Each number is 500 + 25 x the weight over its row's rms, rounded and kept within 0 to 999. Layers, rows and columns count from 0. Numbers have three digits each. The size before them is the row's rms in percent of the matrix's.

# layer 5 MLP down (transposed), 384x96, rms 0.228, rows 364-383, columns 0-95
091:473503501507491489491549502512514494497448507537483472492510526517506492486526497459507528473471511474471531482468503500475494435502519477468539546504555506489526503501505512519548425490493520503446498482507531476526485525469543513488478465504495509512497545522458489509495502494474477518
101:555526476482528493478470512485510458519507534542494520482480479505499508514493491498485501473504553504516499494511511456474541490490568513470469478499483493458508503525492470517494504518468492502514470453503505565535461482473545494534493485510480468496501462515478455462464526488504502495
089:519486503513504530530474468512490485538477502508511466508482490498519493509425558537515476503489454463473509504504472488473505512464503499490475494527496521474517531507489470512548450533502501517488491461553510504496523490502506482537507501483505477468481489517430501514492500546558490528
095:461484489500475469472489488432488479492477526519494503472514467479510592491513492514519524488509532498488467498471504524497537463517527487488475539471517495525477495502490489471533468469472457488519502499527541497502490483497494534554511468510471501475475527492506544466479522498532491500
109:494519479509488513520514503492492530497492512506493500508486531531484511469453433498531519484496500493488479522522502553506518541501519466488474489469469520451505476513516494510510447462480494526514525535492530504515514518473487513525503462567505467473512489423441487512504517531477495489
088:493496442462516501526490501520524481491497509495463498509494526478505547485492482502497462454488490488461502521463476478507507515527458504472493485510501533509464522462475502468472488537518537525510481493536490515485496478480532564491488500538524497417518534497472493480460521489527474490
113:472503497501447480481515536559493495457465499474516479472511497511532521506485490453518502470499523490469526469481531466471540486511506516455500473505490514524475570544480496535514486535489522491479497520535515462529486526470503474508551484498485501457525485478459493495503494515517502481
095:532472536523520508498480525491527461508508505522463546536492504481476514548545506529509530504466478482536526467530485547500522542555497489518514517529491530509513531475500515494523500499520517490492487549464470469468520531458501478503503501532494511526452530528502495499482510547505476482
101:506467522505493486480504530476543528484488487473479519477504480472482521494492516515497514485531468559495511507509483512490511516472495455522484492502536507449485525465511522457492465455505513502517470495450506487459480545501479520537495532496505531465506478571532507483535512477555491517
109:484502521545534487482468457571544493494495493506508462536547478477521512496537494507501529466551484481483535492488456460482479494488471472483516496548512453498489520498502520505508509477469507501529530506457489535546488487501506531481502502488494495472515510480504524474492488506522456457
076:495535496491463524493514547511475527495507521488516496464507542493541531470462543455498509483494512524467536492505501533500506493520514501546468537488525471452475506491504504481511445480537533514513540539486549531495501506485478467456513477505474507493507533503483526536483522536490511532
093:521457469484512474470477495463476494503513516463538473478468511569501493522493526480531515474498519497514500520528512491552514516478508500500557506530480499532520481476512539519491533495516505535494502477525544467503530501446541478473546487490523499499472516563501481504495514517516505472
088:483528484470487495518497448525545480498501519478521504484454512518505538501513499515508493500519538503487528462506427491468495477463500477496513487510491464538504487510526525507553543476492487465496532474512506514502486465472546525511521530509503487511506477487538461542515472490533504563
103:473505508479535497495492468446503522505519496497544504533487498486523540512491439498501482482498526492533507521458490543540491472510509526527442496504502506496506522486455492464530514483483497539507468550465501524491458537509493524507476567517492484491522509510501557514480516495460509489
103:503532517547514517494494474517496505473462489523499488506535485498488527482460501489478499511489430518510501523506577524477461495509502506476516474481498496523510510504490508473502544467541488455500554512496506541506496490467546492484508521484509501461512573498513525508494506469502447524
096:495477475495532524461521485540490483511532483461492515557521512560492503497511444513532493512498513471510537506531536530502500538510491496484462445483480456519498476510475528503534486509528477495548486522479493499494465469515506516500469505471491455502499508488439470485521530495474517520
103:482503526467487515481506520536470494520497504485521501449480496497491495536509507487522488511488538490572515508491496511456451515549495493477497521504483515504466474567522505545509449519534539493484513540447524489506470511497511487478518489476544472527512511505497561499507509505533513498
105:565509499528490491474507464500485510522529526522505547517484540493513484497508523474519487461474505459534490487522478493470453503515508524481502516520478468500474533476530518507481485518471495485492478491505433551548469514485492488524496504521494520510507503515555428506467492514538513511
091:567489479522524507487535479488530536508508546516485479494497501468479507482492528482508499501488477465477516505490514451536502487476481483535542537508489480499532520492521483546477526466530491483579525527507493512486506480513471480496541471521523556512543520503516499484506539508489476473
105:535538485475526514502482471464527554467483478516538523526500509514542512440492540510510536486473458493515482502516472492455504545507484486495509485519475481511517516510504517476523526478472507507482496483535471541501467499505503541568519524499461512489528497464496500489479549514515472493
# layer 5 MLP up, 384x96, rms 0.218, rows 365-383, columns 0-95
096:514507497469524529479531516527542504467481480503514471491541480471502517448490500487450514476506511514471509523477446510535541554474482493471467502519470485489503505543492526501523478477474502567473483449507476476504517492501472508525492497521514509514502531477516535483522502544476506459
110:468530540499511452445500523501502542499520498492549494464499529535550510574508485485473535489529498505500493479479559526512511448497489477515501476483527521497453500498538506525501528545477514466482525513486505473510513518533559516509516476527490505513503514481511508486493494490495493519
087:508480466505461544509552495488492491488517534472504522546526507481466466489499486495491477480483469452490503495473520528490504529512505469508486479489477487498444481508521493499498571505552530476483515513508521553512518510498537522558515515474487509530520536545493456522516503513523488492
103:465452503520504534499471482462510494500527509502521518454512502490489465503510515506469498440492516513501493503483494487481552497497528493530544512450450549492490483497498529494502514508512501488534529517518417483521559538480441502525487532471489489508480513463510492508506513498522500510
102:481502515503507517477504464537480500477507469476466494540523492535492472511490515505499495479508460485514468531504482519441509496518500508514485471495485490484465558550477475536461480449532500510455478510432486518525469499555522529510509464495491530534478492511538509507487523492522494486
114:520494497489503523516546499494475492474527461538503525511483484529466502533482464497501526520512435526482486496550525495544472511499498496525489548505476507498499463507499520479504492440522520539513487498466520507483531560499500512543526479517502528483517496509509568555487479507518489516
098:486536489492522501505560484458534528524525507501489480498527517563524504494440515441525488492509500542469488523481473494526511471457545499505499473507470475565465499482539502538491522504536501526473522465498517489527480478496497543516497485464505520493512501505526501496525512498524500485
095:532507509470479522511487489511498538489534483499552505519523555518520535509499494521459490526476531503506480488493533523537484521486513540552488530494487503506491501507535506492533522481485480488479513505533530511491510430489485498509466526522495505473488530424514552497481527477462521467
104:519467487549515467524483428489567483486485508525527507545506507506534518486504573463471504493494536511512484540505520482513525510489503486523526477504494478508492447473474525515494507469487508499516528540514473515483525521516485482462474503517533546499487498533475508527479524513476499515
083:505511503506543459475481468531549528516487510478500486499497542500482497471485498485509493499501476458524495541477513488499504558508498481485531505481502487497504545548549502489508489502453476480500458537474469458468501494504505546532504510466522495542498471497558494530449509502534508531
094:502504475452501508528491488446517487486501518507525458539499471491469501489506487496496490504525501533490509496495526483529564475492554505517502495467545476504496526537488435508510508538499511536495486494556447503519485498481490512457514455471521514467482538521512482500462490541478493516
094:522509491477504479470510501544520511456504496506489525492466522518517480485482478468497515564503485521503492567484494450535460489515504474497499547489486498472498490516500481517444491525509512561481530478457465496504540486535476500473500493497493522536488534508470498484469512506457487453
102:475486505484526492484522479499533515480540502467488495501485496475496469505485447484518486456540513533454530498479480503512473528529478497477511480480461538568497505497525455495482540526528502542497505469476489489471509537499516518494499514482492498539491557494514488466524510452501486444
102:497513474541491491526573498512495475511534446545477484495488496478502516508487481515492506497532471536525479525473525484531514479557533501509475524501506528509512515539453455515566475507488515523483496488486498524478497505511455482516475499469480553478483474511452498484476516506511518502
097:500494495490481490479472510529492442497574523499458499489503552506481534510475486456482504514502471447473492504457511540476528474534488476501515508518486537484467523507521480452454493522535483479472515507487436476516491503456507491512472507477484495493490505504520503517516539496522527518
096:542470519513474495461497490482544496497531527485508464529543521489531472499494512488439506495512523473523515510507515491514478453534519528499435445513488520488565486530498478507509499501492512466480535515491483489529487468510536489492468520493514521507546493497482476486470488552478525491
113:497510473508506486525487517514513496548537519494480472473538541514475477538459493500474498490505494466499488480519476540519464472505531511513486469492493495491466563473480533512501531533470489517545513539489536484487544482523516450485518524475495510470467517480516503498509537497520430508
100:481478494503517521489534472504506501489512526484476478500481509500532512497497527475519468456557449505470501514518500493511499512543471477442500494474485477471532495500518494495507539477487487491494514473505499489496530492481459478503507484519550480557542526468458530541491517452442525535
097:513524481496519499517496562493477487516492524487508514526451485501534499470517512520479563521469470518551486494496512512490503523469510470489514478479448482511526524522531492468591538472476481486493501461530466513501486471535536513497511503482473471467506516505542484505492509500523491502